Part of a small language model's weights.
Architecture: RMSNorm before each block, rotary positions, no biases in attention or MLP, untied embeddings, normalized queries and keys.
Training: a variant of Muon for these matrices, 114M tokens.
Each number is 128 + 24 x the weight over the matrix's rms, rounded and kept within 0 to 255. Layers, rows and columns count from 0.

# layer 2 MLP down (transposed), 512x128, rms 0.114, rows 213-232, columns 96-127
[[121 121 148 124 128 106 119 107 143 112 169 119 135 123 108 120 140 150 142 162 120 152 173 127  82 119 141 130 128 121 144 116]
 [157 148 126 110 152 188 104 102 159 146 140  73 100 150 167 122 112  92 120 177 141 110 156 129 184 100  49 145 130 109  74 138]
 [138 155 139  90 146 120 103  86 164 110 138 114 182 132 186 122 185 139 121 117 163 126 115 137 152 123 136 159 137 140 114 166]
 [104 155 152 108 117 102 122 135 150 117  87 111 135 118 160 111 146  75  98 134 116 140 142 127 130 162 102 118 151 160 157 160]
 [116 142 124 115 110  71  80  71 129  72  84 140 169 156 158 142 116  88 100 117 153 145  62  79 136 105 147 121  60 122 184 108]
 [117 109 125 133 119 152  91 131 142 148 121 122 128 120 154 124 107 105 131 114  93 144 147  64 151 160 133  89 111 134 175 137]
 [126 143 146  83 118 133 134 137 110 140 129  73 107 136 118 126 132 129  99 109 137 104 143 128 131 171 107 135 126 127  97 178]
 [110 108 149 130 169  95 124 171 156 135 113 144 176 133 119 167  98 146 158 104  92 139 118 126 145 130 110 137  93 123 119 160]
 [123 128 127 161 121 112 110 121 166 108 129 119 156 135 114 121 153 130 100 122 103  95 105  96 110 109 115 135 125 152 174 131]
 [125 147 112 130 104 112 123 125 119 132 143 122 109  92 134  90 125 119 168 100 106 121 108 154 141 161 167 121 120 167 146 111]
 [111 139 114 148 148 143 160 154  79 194 145 170 131 130 157 174 137 129 135 158 116 123 137 147 151 131 138 125 134 136 116  88]
 [167  99 106 119 116 144 160 148 155 134 127 121 157 127 120 114 101  90 126  98 138 134  89 147  92 130 149 154 134 143 100  94]
 [131 136 149 128 153 103 148 139 132 119 109 129 105 136 171 128 157 149 120 100 123 141 121 133 131  97 136 159  92 153 137 141]
 [169 121 133 115  63 111 125 115 101 106 109 121 153 134  95 112  74 125 111  79 176 132 107 135 133 124 117 105 187 156 116 129]
 [122 124 129 168  82 178 122 147 155  89 116 110 156 160 105  99 145  95  63 130 157 124 125 190 121 116 118 135 119 131  65 131]
 [104 118 119 148 127 101 133  90 129  91 149 101 118 132 117 147 129 158 147 117 138 122  80 117 102  79 106 145 148 156  97 162]
 [153 137 136 118 132  96 121 124 121 127 125 117  90 160 142 128 164 137 126 119 119  94 119 112 142 120 102 112 150 180  83 114]
 [135 106  92 141 122 128  87 135 196 151 151 139 151 155 164 152 115 131 107 102 103 159 120 139 167 113 137  84 129 158 113 135]
 [ 81 103 125  85 138 134 155 146 103 103 100 170 151 136 142 167 112 145 153 186 129 142 107 108 153 170 109 167 106 139 156 116]
 [123 118 125  84 121 148 147  93 144 120 151 142 154 130 133 130 153 137 169  87 136 162  75 114 173 150 102 179  96 122 111 158]]
# layer 2 MLP up, 512x128, rms 0.166, rows 214-233, columns 96-127
[[155 148 132  96  86 141  86  84 162 140 169 102 128 151 186  94 144 122 124 151 140 196 126 170 121 112 122 120 131 105 152 138]
 [105 121 130 159  97 130 135 155  93 149 116 159 100 128  66 142  80 133 117 125  89 126 140 140 114 143 137  92 134  90 155  92]
 [190 116 101 148 144 129 176 132 108 134 173 132  97 178 120 140 130 157 136 148 149 136 112 121 133  95 171 141 124 108  91 134]
 [152 116 128 152 152 162 155 167 116 164 139 119 109 101 107 125 152 153 131 126 113 107 190 156 145 134 116 102 158 119  81 171]
 [162 151 128 130  95 128 152 101 120 134 144 119 116 135 125 112 172 124 112 121 163  93 125 207 124  77 102 123 135 145 103 119]
 [ 97 159 139  97 121 132 147 172 150  94 145 119 152 123 110  98 100 111  96 165 120 111 192 139 112 140 137 114 130 136 164 164]
 [146 165 106 103  80 164 131 100 107 131  97 125 102 122 133  92 143 136 107 157 148 107 135 118  94 125 164 154 203 126 121 103]
 [159 117 135 108 162 150 162 131  81 127 120 128 108 142 134 152 121 125 139 144 145 163 166 155 147 135 140 129 117  91  95 161]
 [133 107 139 140 158 139  96 140 113 117 104 144 140 156 139 164 155 139  85 151 134 105 118 108 118  79  86 113 133  77 112 120]
 [145 114  92 106  97 133 110 106 153  76 113 103 136 125  88  78 110 113 111 119 153 152 149  95 144 139 151 125 149 102 148 157]
 [125 133 110 116 104 177 154 122 123 125 143 139 135 103 124 113 116 131  97  88 109 138 127 137 109  80 166 141 152 142 120 142]
 [136  87 128 133 114 151  72 110 127 144 155 120 149 123  82 119 111 109 137 166  86 140 123 109 129 161 137  95 163  60 132 100]
 [114 153 146 154 156 159 118 102 152 177 116 120  81 119 158 135 165 153 133 142  76 134 163 125 134 145 133 104 121 111 112 101]
 [135 117  90 105 111 177 146 114 156 143 127 116 155 127 140 142 107 133 138 101 141 113 177 153 134  92 103 157 169 126  92 127]
 [111 121 149 113 114 126 108 168  99 148 136 154 149 106 122  87 139 121 117 147 131 133 169 171 137 201 146 127 101 105 158 112]
 [ 75 115 105 152 125 160 167 157 149 117  86 152 146 104 139 159 104 147 110 121 121 110 134 105 142 171 147 135 145 107 152 120]
 [126 131 147 124 113 149 164 149 147  77 114 141 140 127 104 113 139 107 156 163 129  96 150 106 109 128 147 126  97 147 148 120]
 [155 161 108 134 169 134 111 122 121 149 142  92  99  91 124 101 148 133  97  90 124 132 151 107 147  96 156 138 137 150 132 154]
 [145 120 134 117 106 129 140 152 131 134 117 108 110 119 159  98 101 148 132 186 143 149  83 114 155 146 154  98 126 131 102 168]
 [103 134 114 136 105 108 148 136 150  80 136 137 162 148 105 111 113 112  95 102 188  94 145 198 113 114 149 124 124 129 118 125]]